config = dict(
    n_layer=14,
    d_mlp=2240,
    activation='gelu',
    norm_place='pre',
    positions='rope',
    tie_embeddings=False,
    optimizer='muon_variant',
    lr_mult_down=0.7,
    beta1=0.95,
    lr_head=0.00525,
    decay_fraction=0.747,
    doc_mask=False,
    dataset='wikipedia_en',
)
Each number is 50 + 12 x the weight over the matrix's rms, rounded and kept within 0 to 99. Layers, rows and columns count from 0.

# layer 10 attention output (transposed), 448x448, rms 0.252, rows 111-127, columns 112-223
48 45 29 62 52 64 42 41 38 56 63 45 35 29 46 33 27 45 55 65 51 25 41 86 42 32 37 51 48 30 58 71 31 37 29 64 42 32 66 70 26 49 53 54 78 48 58 67 46 41 53 52 43 42 49 74 66 72 66 48 57 54 57 36 67 43 71 59 65 47 54 76 33 52 44 49 64 58 46 79 30 43 45 27 60 73 36 60 53 37 55 67 37 59 77 32 68 75 34 76 52 46 27 66 46 47 44 48 80 54 51 58
65 18 39 43 54 33 61 54 40 61 32 49 71 51 43 48 48 65 57 42 63 58 49 59 47 60 65 66 45 51 61 49 43 55 57 54 55 57 34 36 52 41 47 58 46 41 48 49 72 51 58 33 43 53 92 50 43 49 54 39 60 46 61 42 53 53 41 28 35 50 41 74 29 44 69 63 52 68 44 60 35 61 54 52 61 17 45 39 74 59 47 36 47 54 33 51 23 53 44 57 52 45 43 74 57 66 70 38 63 43 80 41
51 45 57 60 63 49 43 57 40 61 47 47 40 70 40 68 58 49 40 46 47 43 60 66 51 52 41 33 50 47 58 73 47 24 51 49 38 46 40 77 44 33 48 63 38 54 50 51 44 67 59 69 55 53 66 49 32 25 79 66 75 40 57 40 56 39 63 52 45 39 51 70 63 44 48 36 51 43 45 43 42 48 36 54 66 46 44 53 60 51 38 51 32 50 52 21 31 62 48 51 54 48 73 48 41 29 68 56 49 47 60 41
52 32 49 57 51 59 42 44 56 57 55 46 42 58 47 36 53 53 45 57 50 40 36 53 48 60 53 43 45 51 50 52 36 40 51 57 37 70 50 32 40 42 54 67 46 70 28 48 47 58 45 40 53 50 76 53 48 61 63 42 43 45 50 56 40 39 27 31 32 32 40 41 50 43 39 59 39 39 43 65 37 46 41 56 57 61 46 25 53 23 47 61 49 50 42 67 66 45 44 61 59 44 34 57 33 45 53 32 41 54 46 54
45 71 43 62 46 45 50 49 66 89 47 52 67 34 46 57 42 73 31 53 53 41 71 58 43 51 56 34 42 50 41 67 47 55 75 56 59 64 25 43 49 51 48 51 46 56 61 65 71 61 52 33 52 45 51 56 55 45 27 55 51 38 67 51 22 63 74 40 78 32 56 44 40 52 23 44 60 51 69 31 53 58 61 67 51 63 37 41 24 60 58 53 48 33 47 53 35 57 42 59 36 62 35 37 64 45 50 40 87 53 52 44
32 49 34 43 44 37 55 31 62 63 57 82 67 42 38 44 30 61 71 57 43 68 47 60 67 43 62 27 61 31 60 52 55 30 52 43 51 43 39 57 53 64 62 54 44 37 22 48 50 79 52 45 53 54 70 45 53 27 55 38 46 41 53 50 36 56 66 47 74 53 64 62 84 40 30 57 71 65 83 56 43 50 25 44 45 41 46 41 36 66 25 61 43 53 55 58 31 85 56 58 62 53 35 33 39 55 63 52 58 63 59 43
49 64 40 46 54 46 42 72 64 36 57 56 34 59 69 30 70 51 54 60 78 47 42 43 45 77 63 49 64 61 38 43 45 63 47 66 70 56 56 41 39 56 40 57 57 61 47 35 54 49 26 48 22 54 46 53 62 50 43 55 52 73 64 35 29 43 39 59 46 45 45 57 47 48 32 34 47 35 45 46 44 69 46 48 55 39 42 47 30 39 49 45 52 61 60 39 46 73 50 46 65 53 63 56 50 32 39 45 79 62 31 48
62 44 54 50 35 20 40 60 69 51 33 60 44 36 47 51 48 41 28 52 41 44 43 41 64 62 43 40 56 55 56 25 38 57 32 41 48 79 70 49 38 48 40 53 40 50 40 31 45 65 45 36 44 25 48 39 72 55 35 49 47 35 46 58 76 69 48 67 61 34 48 37 35 47 48 43 59 47 61 50 47 68 55 40 51 28 47 64 58 54 48 46 47 39 47 57 21 44 58 55 66 34 47 64 55 37 47 62 51 38 48 42
40 51 41 68 29 34 51 20 49 51 50 40 50 54 65 54 70 35 71 47 36 42 51 33 57 37 52 38 46 50 69 61 44 38 59 44 52 30 44 46 43 50 47 55 36 71 36 57 46 46 60 68 42 56 63 57 41 66 32 39 37 46 56 43 48 42 43 63 39 68 55 46 35 51 80 66 40 58 39 59 70 32 42 49 77 56 45 60 44 63 38 50 55 46 68 63 56 38 48 45 56 54 62 40 37 49 41 61 30 36 42 37
40 52 09 58 56 52 39 72 69 39 50 46 42 46 37 36 32 58 65 48 55 41 45 39 50 55 38 45 50 49 74 73 58 65 73 29 35 39 67 28 58 33 55 53 51 31 39 55 55 75 64 26 38 29 40 32 61 37 50 62 47 72 46 47 42 60 61 54 38 44 80 49 56 54 34 49 40 44 61 57 33 67 52 44 96 50 44 57 33 58 65 40 66 56 44 52 35 51 47 40 75 56 46 46 72 55 78 46 43 55 36 38
46 50 45 76 35 33 38 22 47 23 61 41 42 44 41 59 79 54 50 40 61 48 50 62 69 48 38 34 63 17 49 49 52 39 51 48 56 50 41 63 61 64 68 55 49 50 61 67 59 45 58 70 36 47 69 71 51 58 48 52 53 47 56 52 59 26 43 39 54 47 50 68 49 43 43 24 45 35 51 56 26 43 68 35 48 40 40 56 42 38 51 37 42 56 45 41 48 59 44 47 59 45 48 45 49 29 43 36 57 55 41 63
38 40 57 52 55 25 50 71 44 38 52 36 36 55 42 70 37 78 56 57 58 50 56 64 36 37 46 42 46 51 66 63 53 60 44 41 45 61 52 45 60 51 38 31 45 49 71 55 59 49 24 66 42 59 71 62 44 66 51 44 48 62 60 39 52 52 68 58 70 62 35 61 54 60 39 48 49 62 34 47 52 37 34 45 46 41 37 51 45 40 57 49 37 61 43 56 49 50 62 60 56 49 40 47 42 54 45 53 43 48 61 33
47 52 66 43 57 71 47 39 45 50 63 40 61 40 54 37 35 51 41 60 54 71 52 46 53 65 22 49 61 76 55 34 48 50 51 50 23 53 52 45 42 36 44 58 71 50 64 48 39 28 39 50 76 67 32 53 45 60 37 63 62 49 37 42 42 36 48 72 56 52 59 46 55 42 35 34 44 56 50 55 52 61 61 61 24 68 80 58 46 62 32 50 38 52 42 26 59 56 36 52 62 44 41 33 65 40 59 57 44 39 74 23
48 56 50 51 55 59 56 42 59 61 43 50 58 41 55 48 49 40 57 33 31 41 62 44 33 44 42 62 51 48 45 62 50 51 37 64 44 54 48 58 59 47 42 31 82 43 56 40 58 37 71 47 37 45 62 65 54 33 60 43 32 65 62 58 60 43 39 35 44 57 56 27 38 48 64 32 60 53 51 46 57 54 53 66 45 62 48 37 40 45 34 45 44 42 55 67 35 49 38 37 52 54 28 39 58 45 59 43 33 37 54 50
51 40 40 45 47 70 55 44 41 47 51 44 51 43 61 49 41 58 51 31 50 31 43 37 62 43 75 54 64 50 46 41 67 63 61 54 47 68 32 50 45 49 43 48 72 74 43 51 47 45 56 57 56 33 19 40 38 36 33 69 23 38 64 57 58 43 38 58 46 52 41 63 48 58 59 39 58 32 60 45 42 34 32 57 51 50 53 39 41 52 51 47 47 32 65 44 46 52 65 25 49 73 40 46 15 66 58 17 39 41 53 66
46 55 09 53 40 49 68 70 34 55 42 71 52 54 61 66 52 60 46 39 57 39 68 50 73 48 56 75 46 61 47 47 39 36 42 38 39 63 29 58 54 52 54 36 27 55 51 18 60 36 37 48 33 52 55 63 40 50 41 35 63 50 54 41 57 62 27 48 60 60 38 30 40 54 59 72 41 48 35 40 72 71 44 61 32 54 68 44 61 35 47 74 66 48 37 27 43 33 59 50 48 50 45 51 56 32 54 54 76 39 28 36
55 49 61 50 59 48 41 49 48 25 36 36 57 50 61 58 47 50 66 28 46 27 29 58 57 48 46 42 42 48 55 54 51 39 42 36 53 33 39 26 61 31 46 56 70 45 46 52 64 52 42 56 49 42 58 49 55 29 61 57 61 43 61 77 51 58 54 62 36 56 60 70 61 41 57 47 40 37 57 27 60 56 47 58 42 53 43 45 57 65 41 42 43 39 63 43 43 23 28 53 57 67 51 76 45 36 47 63 54 47 48 60
# layer 10 attention value, 448x448, rms 0.158, rows 112-127, columns 112-223
36 46 40 33 57 40 50 57 31 51 46 23 73 51 59 27 40 62 57 48 57 48 56 39 72 47 20 43 49 35 32 46 56 72 43 51 46 52 57 56 48 53 58 48 30 56 43 33 49 53 53 62 46 61 35 52 36 58 52 50 40 68 49 46 50 45 43 53 46 43 68 62 61 57 43 49 69 50 34 87 54 42 57 47 50 53 66 40 30 40 55 46 53 32 55 32 38 54 52 46 41 53 46 55 51 63 51 58 50 72 65 57
51 39 48 63 61 41 41 51 60 68 50 43 47 49 50 65 33 57 44 39 56 56 62 60 48 65 32 39 28 44 47 24 30 62 45 48 37 35 58 59 49 55 37 50 60 56 39 48 59 63 41 50 43 60 45 45 36 68 65 53 36 74 53 35 58 47 43 36 64 27 56 62 42 58 38 60 48 62 31 47 50 40 57 33 72 57 53 38 64 30 42 49 62 47 33 39 40 50 67 68 61 49 66 48 38 58 45 65 54 49 60 37
44 61 69 38 52 50 52 49 51 54 42 53 46 53 54 43 56 62 35 57 70 51 55 50 44 47 48 32 47 54 54 58 52 49 66 49 50 46 48 51 64 58 70 51 69 52 41 48 56 55 42 63 41 57 58 42 49 46 51 54 45 69 49 53 34 56 55 26 45 45 61 57 38 47 47 64 46 50 52 49 59 42 57 37 76 48 53 67 86 39 34 56 36 50 44 51 57 73 41 61 57 37 42 51 47 43 50 62 29 49 68 50
61 75 33 60 50 50 62 42 59 60 62 53 36 45 51 53 57 44 19 75 73 29 51 41 43 58 40 48 49 44 50 50 53 67 58 60 57 50 46 48 61 46 46 71 51 53 57 40 45 48 43 32 44 56 36 58 49 50 69 41 43 56 47 23 30 58 54 53 60 54 65 51 41 42 43 39 55 35 46 36 56 51 61 71 47 41 51 56 47 36 53 47 47 42 56 48 52 56 33 25 46 41 42 49 48 45 44 32 58 62 43 54
63 25 51 64 66 58 44 35 63 45 47 71 55 52 32 47 52 58 52 66 37 33 56 52 29 37 46 53 61 28 46 41 36 43 51 49 67 48 53 59 54 45 57 63 46 66 56 45 62 40 36 50 43 59 55 48 40 60 56 43 46 47 56 36 30 48 52 64 55 66 59 65 74 33 56 48 40 60 47 60 66 45 22 55 34 53 69 56 53 32 66 34 34 40 55 50 55 66 58 50 37 57 45 57 40 60 50 54 44 38 58 66
36 50 63 66 53 56 55 82 51 49 56 58 48 52 59 52 72 33 39 78 40 48 43 58 42 60 45 64 65 35 44 56 59 61 55 39 37 25 60 57 34 40 52 53 53 41 45 42 49 57 37 40 37 41 39 49 41 63 70 53 55 35 48 55 54 42 45 67 54 56 37 59 44 50 54 35 46 43 43 33 65 56 64 63 52 31 51 43 36 47 54 59 44 51 43 44 57 58 47 46 56 68 59 37 61 53 47 49 80 55 52 44
50 47 68 62 53 54 36 65 33 55 47 51 64 32 71 67 55 33 41 34 42 40 50 64 54 57 54 48 62 48 43 71 49 55 60 32 47 36 45 55 39 50 59 53 42 56 60 44 49 58 48 47 42 59 44 53 66 50 47 33 38 43 56 46 70 59 73 64 49 40 38 60 48 54 47 57 52 47 60 34 56 39 43 48 41 21 48 63 30 70 51 34 42 53 46 52 52 64 43 54 52 67 42 42 47 37 49 56 55 32 83 45
14 38 46 13 46 42 56 60 46 34 52 45 43 54 64 62 59 56 59 34 48 36 53 49 56 47 42 39 35 47 56 52 28 41 63 54 49 59 52 45 49 74 50 34 70 48 40 45 34 40 33 64 57 58 69 46 42 70 51 59 63 55 60 55 56 54 53 31 42 64 59 49 66 42 51 49 44 56 53 58 45 45 41 20 48 38 41 59 54 52 49 45 52 58 41 50 67 42 68 58 60 42 51 57 28 53 45 62 39 73 63 44
30 62 41 56 48 52 28 45 58 51 58 65 68 43 37 50 41 47 59 64 50 51 75 69 50 49 54 53 65 32 61 77 67 62 54 42 57 46 63 45 62 44 59 65 63 51 56 48 44 50 54 54 38 45 48 58 54 43 60 46 51 48 43 42 60 41 54 64 56 46 49 71 55 25 36 42 50 54 59 54 54 54 42 66 64 49 49 62 37 57 71 60 72 34 46 45 52 55 42 66 55 53 64 55 60 47 61 41 40 52 49 70
52 52 52 22 53 47 52 40 57 60 44 49 62 53 58 42 49 40 50 59 88 50 48 57 69 35 59 44 33 55 47 58 42 46 56 34 60 60 59 49 38 55 62 69 73 46 48 38 30 60 47 60 45 64 60 59 65 50 49 43 69 49 58 54 78 46 62 38 45 62 44 51 87 69 34 43 58 52 57 66 57 61 41 31 60 51 48 63 58 49 49 45 55 63 67 40 44 50 57 62 42 37 49 67 40 42 61 50 43 46 53 53
40 37 52 50 48 49 47 53 68 52 42 40 61 43 57 48 47 38 46 30 63 44 64 52 71 58 53 48 35 52 47 57 68 59 51 46 49 61 54 45 54 32 44 54 50 19 50 43 54 68 63 65 49 64 49 56 47 50 37 54 77 54 60 68 63 50 39 63 37 51 44 45 49 71 47 44 57 44 64 65 44 52 59 38 69 49 59 41 43 50 33 57 43 41 48 52 45 46 64 42 36 74 58 62 38 35 58 52 64 55 47 47
64 37 70 67 49 52 36 36 19 30 83 52 47 37 49 44 48 58 34 54 47 66 49 37 66 57 53 41 56 50 63 59 52 56 42 48 81 55 38 52 51 53 50 66 54 51 41 44 54 39 46 38 48 48 52 39 65 50 49 78 66 33 61 56 47 67 65 58 57 57 81 41 36 39 67 61 40 65 40 39 37 44 31 64 43 49 48 59 35 44 49 52 57 57 51 44 51 49 36 47 61 38 69 54 52 46 53 50 43 24 54 44
53 47 38 39 62 59 63 52 50 52 59 43 62 58 55 57 48 52 46 41 55 58 65 43 44 64 33 47 47 67 33 57 46 57 41 31 60 53 58 46 56 46 40 57 47 70 58 57 75 75 44 53 35 50 51 62 52 41 64 65 38 46 56 27 53 45 46 36 42 65 56 59 30 42 46 40 37 52 64 47 49 43 41 60 40 50 60 62 58 39 64 64 57 34 46 58 55 40 46 66 59 52 42 48 54 57 38 60 32 50 51 71
44 50 46 54 56 56 63 48 51 40 57 40 36 55 52 45 66 46 66 56 54 37 65 40 56 59 65 52 68 32 57 59 38 57 62 48 62 64 48 45 49 47 35 44 45 63 62 33 46 38 55 55 50 46 46 55 49 51 38 45 66 27 49 38 51 65 59 52 58 49 64 57 50 49 44 53 46 54 66 53 30 51 67 54 40 58 50 56 58 46 69 56 51 43 37 68 71 44 37 48 56 35 44 36 56 49 47 56 47 60 71 52
52 59 45 61 54 46 70 51 58 63 52 52 59 67 50 49 60 45 64 30 60 62 68 40 65 67 46 50 53 41 45 57 54 51 37 47 52 30 22 42 40 64 33 43 39 51 50 54 64 37 63 55 56 40 41 46 47 47 30 49 51 65 45 48 41 77 37 79 47 51 61 41 35 51 32 55 74 50 52 24 71 43 52 49 65 74 37 51 44 47 67 56 49 59 59 39 57 53 52 30 42 33 47 56 63 37 63 62 36 72 63 51
54 48 47 51 51 28 36 58 34 58 43 50 47 35 62 62 72 66 73 32 52 44 51 51 43 65 57 40 54 35 43 50 51 45 36 53 56 56 70 46 61 49 49 48 54 46 60 60 51 62 53 54 65 39 61 56 52 47 34 45 32 45 40 29 29 37 52 75 40 59 44 45 46 36 28 44 54 49 45 59 51 33 48 41 40 48 48 41 36 52 45 54 47 58 53 53 52 47 54 48 43 67 59 46 40 45 68 49 58 63 68 39
# layer 10 attention query, 448x448, rms 0.132, rows 128-142, columns 112-223
42 66 50 52 37 53 59 37 59 57 42 41 47 50 52 30 52 45 64 54 61 38 37 14 53 57 55 65 51 35 56 46 67 48 45 33 56 41 46 52 41 61 42 50 44 44 34 53 40 35 40 44 58 45 58 54 61 33 47 61 54 55 60 50 57 56 50 57 66 61 42 45 55 65 50 39 58 52 56 60 32 45 37 67 30 68 36 45 24 35 45 37 40 48 41 44 49 72 48 52 38 68 53 73 53 53 58 53 45 46 58 53
63 60 50 40 68 47 61 38 67 41 57 45 33 54 46 37 43 52 41 34 65 36 44 51 54 57 22 44 60 30 52 58 46 49 64 50 39 48 44 73 61 56 29 53 51 49 21 57 40 45 26 39 48 45 58 58 53 53 26 55 48 58 51 45 45 48 49 37 59 66 45 33 47 52 57 35 40 46 63 49 70 63 46 81 38 53 39 57 56 41 48 59 78 49 48 52 75 71 54 41 46 49 74 48 51 47 37 55 45 70 36 49
44 49 63 51 36 36 47 52 60 42 70 58 37 32 41 37 48 51 54 38 31 43 55 28 54 29 41 68 52 52 62 76 34 49 48 65 45 44 60 42 61 34 33 79 51 48 65 48 40 57 40 73 46 47 52 38 52 55 67 43 16 51 42 33 72 63 48 32 62 71 24 60 44 57 42 32 57 50 52 61 52 61 46 52 46 67 39 63 63 44 67 61 48 68 55 43 64 34 52 35 55 42 54 40 54 32 36 56 54 62 34 55
52 55 39 68 54 48 57 40 46 40 64 70 51 29 25 56 51 50 41 46 51 46 62 25 70 54 43 39 55 48 48 69 34 37 52 53 61 44 60 49 57 48 42 79 38 63 62 48 44 57 29 67 48 45 49 49 49 65 51 28 50 39 68 46 59 62 36 57 59 62 20 46 44 51 72 42 49 53 39 42 52 42 56 58 34 61 70 61 50 26 44 50 53 71 40 30 42 58 54 48 39 51 47 52 43 40 33 55 42 43 47 53
75 66 53 62 63 56 62 20 50 40 51 47 67 47 44 36 59 41 48 56 43 49 50 43 56 42 39 38 66 52 40 53 37 45 59 40 56 59 54 33 57 74 60 70 70 48 38 43 52 48 56 42 50 35 57 54 35 63 41 70 64 45 48 61 62 52 35 54 46 35 68 36 45 54 65 52 52 43 41 30 66 59 47 72 55 60 78 61 51 34 40 34 51 49 50 50 34 46 58 51 65 47 55 58 60 55 59 45 38 44 56 56
33 54 32 57 36 44 51 36 55 67 57 37 56 38 22 49 40 61 22 54 64 43 45 47 43 53 37 46 67 40 60 61 41 50 45 69 30 47 46 42 40 49 41 41 70 46 49 51 51 51 54 47 69 44 60 44 37 53 47 42 44 36 65 43 48 57 30 47 49 53 37 53 45 36 69 53 55 71 60 52 60 61 43 58 47 60 43 45 51 56 35 61 75 49 37 59 49 21 50 60 45 45 53 55 59 46 42 52 55 46 74 65
31 57 43 60 47 60 53 61 48 68 56 48 58 51 40 38 10 53 53 67 59 60 46 55 49 44 51 62 79 43 53 63 41 58 43 73 36 39 56 71 48 58 57 51 53 54 69 47 36 51 49 53 42 44 32 54 43 71 43 55 72 48 25 64 42 32 46 50 50 49 55 37 50 60 50 39 86 71 56 57 42 59 77 46 34 49 86 62 44 40 65 71 32 46 42 58 62 35 68 65 59 59 26 53 62 34 57 49 31 41 28 58
21 58 45 52 50 25 65 59 22 61 68 60 39 54 71 52 69 51 44 80 61 50 45 45 41 43 52 68 46 62 40 27 57 52 48 64 51 45 50 62 37 44 14 65 33 56 43 48 51 54 76 41 52 50 42 41 49 58 36 51 52 62 64 75 47 66 54 66 46 60 64 68 42 62 63 43 54 59 53 63 55 40 63 49 48 49 47 43 62 44 62 30 45 76 62 52 47 32 66 57 54 24 64 61 57 67 45 66 48 50 38 17
26 50 42 40 57 66 47 55 46 32 49 44 46 47 43 57 46 60 47 63 47 37 47 41 54 64 61 49 62 51 44 50 48 44 56 48 60 35 49 60 46 55 64 32 54 57 46 63 44 46 56 56 43 42 43 49 51 30 33 49 52 48 30 39 46 53 24 56 45 46 66 57 56 64 71 58 46 53 51 46 40 57 47 69 37 50 36 70 61 54 61 36 49 34 40 56 37 56 53 54 43 43 66 48 36 48 48 40 56 61 53 34
58 53 58 70 27 38 49 66 50 34 48 58 52 48 29 57 44 39 42 54 33 64 58 34 20 47 62 39 29 41 68 50 42 39 61 37 69 52 61 57 47 37 63 51 52 40 46 60 38 56 42 33 61 68 35 56 34 52 64 32 49 67 55 50 50 66 47 44 66 52 51 39 44 38 43 35 60 55 42 55 51 59 61 37 45 41 40 26 59 34 62 51 35 40 47 69 34 54 46 61 57 58 44 80 39 46 66 47 49 73 44 40
42 40 59 74 34 45 43 56 25 42 56 67 51 51 59 70 45 42 38 55 35 48 53 53 56 44 37 49 34 59 57 60 48 30 37 49 80 50 47 99 36 60 68 69 48 41 53 77 31 64 40 61 62 59 46 57 58 22 43 46 29 42 62 55 38 57 60 50 59 62 51 66 45 51 51 43 49 48 66 46 61 43 63 59 66 64 37 56 75 46 57 50 55 60 42 65 52 62 54 44 60 56 47 61 48 45 24 55 59 45 51 46
56 52 44 55 43 58 42 56 45 57 43 64 39 44 45 52 48 26 37 38 55 37 65 53 43 46 47 48 21 55 50 55 47 53 69 48 52 29 44 90 46 49 57 65 44 45 70 68 34 63 68 66 47 80 35 48 50 38 48 35 42 50 55 40 41 50 50 44 60 49 41 44 42 43 52 51 48 65 68 63 48 44 53 54 49 56 34 67 49 60 52 44 57 65 50 35 61 52 41 38 49 45 33 70 59 47 00 54 56 44 41 72
48 58 51 62 57 48 63 52 57 52 65 49 45 33 53 39 34 43 58 38 61 33 47 35 49 39 36 55 54 37 31 72 37 29 50 52 67 59 39 55 53 31 59 63 60 63 54 63 27 46 44 46 50 68 42 57 36 49 51 43 50 29 51 58 68 40 58 43 58 64 51 64 41 49 71 49 59 62 60 40 42 49 34 60 44 52 49 55 48 28 63 27 67 65 51 44 43 32 69 44 45 54 28 42 66 41 12 50 34 42 25 70
16 36 32 53 61 69 63 36 30 64 60 54 59 43 57 37 53 63 65 46 57 50 78 52 57 60 58 61 23 52 34 60 36 42 33 71 49 58 47 55 48 19 53 64 42 30 46 28 49 49 40 33 65 68 46 55 70 29 36 53 59 45 54 59 36 43 47 27 64 52 42 62 37 29 59 40 58 70 43 26 50 39 33 50 35 40 61 48 26 37 63 28 53 77 49 49 59 17 66 35 26 62 45 45 62 42 18 64 36 35 10 53
43 52 55 59 70 32 34 46 59 37 69 31 45 56 60 54 59 40 58 69 34 47 77 32 43 50 53 43 44 56 63 59 42 50 41 38 45 53 54 52 62 52 43 76 30 41 59 48 85 58 58 63 47 53 35 52 53 45 65 29 42 49 40 37 52 27 61 61 67 34 61 46 71 40 46 52 45 53 54 44 46 60 37 65 43 37 47 46 61 50 65 48 54 39 32 55 54 74 59 63 56 59 42 49 46 56 53 60 52 48 50 53
# layer 10 attention key, 448x448, rms 0.13, rows 128-142, columns 112-223
39 63 48 55 51 31 58 54 45 50 52 36 44 57 25 46 54 47 60 46 32 56 72 66 57 41 42 54 24 48 59 57 42 58 54 64 54 58 47 46 44 58 62 41 55 56 59 51 60 64 60 38 26 48 42 59 52 35 45 21 37 53 45 51 61 54 63 55 36 41 58 36 50 46 45 49 46 36 36 48 63 57 49 64 56 41 55 51 49 55 57 45 40 46 55 47 47 59 47 56 58 32 39 39 51 43 59 50 52 65 53 44
62 43 30 48 49 66 42 51 52 40 45 40 63 39 29 58 49 57 55 56 52 61 47 34 40 46 74 63 41 52 49 50 59 58 33 50 32 49 60 43 51 64 38 52 50 68 35 30 35 69 67 50 54 50 51 51 62 64 24 55 41 62 39 42 56 37 47 33 38 32 75 48 46 56 48 61 38 48 45 56 48 45 46 31 43 38 69 44 42 61 42 63 44 69 36 35 52 51 45 48 53 60 73 41 43 54 60 33 46 51 52 41
45 22 54 54 43 49 57 53 49 23 46 53 52 56 44 56 35 56 40 50 44 60 69 66 56 69 26 24 34 66 61 60 62 54 45 67 48 73 48 40 54 44 72 45 40 33 40 60 66 55 39 35 48 40 53 41 28 45 50 50 77 62 55 55 43 44 54 33 44 65 56 51 52 46 47 49 52 50 32 58 59 28 63 61 71 61 42 46 52 66 58 32 44 41 69 54 65 49 52 41 24 61 43 60 60 67 27 40 70 57 45 33
49 62 73 58 61 64 64 55 35 37 51 48 40 65 63 51 45 66 49 50 31 53 68 55 54 59 61 19 65 48 74 54 29 58 70 59 30 61 37 61 54 35 40 38 39 31 50 48 68 40 38 54 38 59 44 47 50 43 53 58 65 51 60 49 49 59 64 22 28 60 33 47 64 57 40 30 55 33 27 60 46 37 48 62 64 58 40 52 63 33 80 40 30 56 54 46 56 20 64 42 40 39 51 46 45 58 34 46 46 31 67 54
44 61 70 34 52 64 84 50 55 26 34 49 41 43 70 42 73 49 39 52 28 36 56 63 57 43 50 36 64 65 82 70 25 82 72 72 60 71 29 31 35 04 26 59 19 22 36 50 57 44 31 67 51 61 58 45 39 40 54 60 50 59 42 52 58 92 68 34 29 77 18 53 34 42 22 07 66 34 39 40 39 52 59 43 68 47 52 52 57 73 64 64 38 63 57 52 37 23 69 30 60 45 58 61 69 64 54 71 37 56 46 52
37 42 43 58 64 53 53 66 47 51 30 60 37 34 60 31 68 56 42 61 24 55 34 50 57 41 59 79 56 31 50 48 41 78 61 48 07 29 52 46 56 24 69 46 29 37 46 76 68 51 45 63 36 68 46 24 47 53 52 57 60 53 44 28 26 65 57 35 47 53 24 43 46 57 34 36 42 43 67 52 60 37 52 44 72 67 58 71 67 42 62 70 45 44 21 55 43 21 46 64 45 57 56 63 45 60 41 59 45 49 86 47
56 50 59 50 54 52 45 79 65 48 56 66 45 67 50 63 47 60 36 60 45 63 49 44 44 33 47 64 49 36 67 22 51 62 52 64 60 47 74 56 60 71 44 28 48 45 60 68 62 41 44 58 37 64 46 37 68 56 50 67 65 52 42 58 50 42 59 58 52 69 30 53 58 48 68 30 36 30 78 46 35 62 76 51 34 34 61 41 54 38 89 59 41 37 62 47 74 47 46 48 57 35 42 57 56 62 52 54 28 45 59 40
24 81 50 57 46 77 30 49 33 56 50 70 47 42 33 59 46 39 45 50 57 53 52 87 27 23 45 72 50 59 48 31 42 40 52 27 62 40 32 51 45 56 73 57 43 49 29 47 68 46 36 60 70 53 64 52 64 49 53 57 70 58 56 41 51 43 39 69 44 49 54 29 47 16 52 59 31 59 45 44 40 46 50 58 58 40 50 35 56 30 47 53 42 44 65 48 42 37 39 72 70 63 66 57 55 51 46 44 64 37 35 54
70 52 39 57 51 55 47 49 58 40 30 62 60 40 61 53 26 41 40 39 37 37 44 60 52 62 43 45 62 57 51 32 60 50 50 56 48 34 48 52 38 50 40 45 38 49 37 42 44 64 39 44 57 48 49 43 42 51 51 48 39 46 43 51 51 58 59 45 57 74 44 45 60 42 28 46 49 58 46 65 53 46 54 56 14 50 47 55 55 59 60 54 43 64 46 43 51 60 42 55 52 57 46 52 65 43 50 41 37 51 35 40
27 50 58 58 57 34 53 51 49 42 74 51 49 51 74 40 42 40 48 55 51 66 61 51 66 50 43 21 61 55 60 44 52 60 64 50 52 61 43 50 71 72 47 40 54 61 63 51 41 55 55 49 55 54 40 48 58 56 59 56 53 63 33 66 41 58 61 36 35 53 37 34 39 52 45 55 37 50 54 26 41 32 59 51 55 51 31 41 57 61 49 32 28 46 60 65 46 50 40 55 54 47 55 55 50 37 34 31 44 49 48 51
34 49 60 33 57 49 52 41 37 51 47 47 37 32 61 52 57 69 71 36 50 52 64 39 27 37 70 29 36 45 72 37 54 53 58 64 45 41 38 54 46 38 50 39 46 55 63 51 58 44 47 47 36 62 57 45 34 52 39 47 68 42 64 48 61 67 72 26 48 53 29 50 53 54 30 31 48 34 56 56 51 46 54 58 56 57 43 52 61 54 68 39 69 55 66 44 66 40 60 44 14 58 37 31 51 29 41 51 53 57 56 59
53 66 53 48 54 52 60 64 35 45 48 54 43 32 43 66 66 70 40 41 44 62 61 68 63 52 71 37 46 38 50 53 59 46 37 38 35 55 32 63 79 44 34 47 47 41 51 35 51 54 41 72 41 57 51 32 52 45 36 58 73 40 56 46 51 36 59 46 48 58 61 53 58 55 35 41 36 50 51 65 48 39 47 47 60 68 60 57 61 41 63 45 50 52 61 56 69 37 42 50 65 42 35 37 48 60 68 45 52 35 79 52
42 43 38 57 50 51 56 47 28 34 25 50 41 40 53 50 57 63 50 47 34 37 37 39 33 38 58 59 44 57 54 40 44 51 40 68 44 49 48 54 75 36 33 48 64 62 55 54 37 46 50 50 51 59 67 39 43 61 50 64 70 49 52 37 45 44 63 37 50 57 65 53 52 62 32 23 39 43 35 49 45 47 47 48 48 52 43 67 60 53 73 52 43 50 38 63 51 20 70 29 62 49 42 46 63 60 57 45 47 48 55 44
60 58 35 54 50 35 53 58 78 58 57 24 78 43 35 60 57 62 48 53 42 62 60 71 64 57 45 56 52 36 44 37 26 69 47 25 54 33 39 63 72 47 64 49 57 61 72 34 45 54 42 45 60 44 39 68 75 61 56 62 56 36 55 37 36 55 56 13 44 68 53 28 39 45 35 43 40 63 55 60 48 44 49 55 54 52 46 54 59 44 31 30 60 66 56 41 56 35 47 48 66 46 62 62 46 32 64 47 45 43 46 56
49 58 39 61 32 50 64 58 29 51 57 47 76 50 31 38 38 46 56 65 58 49 50 36 58 50 63 51 50 47 65 40 39 62 60 34 55 61 59 61 53 69 57 66 61 28 37 62 67 55 77 45 38 37 44 49 73 55 52 39 77 31 45 58 49 70 42 61 41 23 36 52 66 68 66 76 50 53 50 56 36 56 42 63 49 67 33 24 55 53 52 42 68 34 47 68 66 77 39 74 44 47 40 51 46 27 51 41 64 57 61 39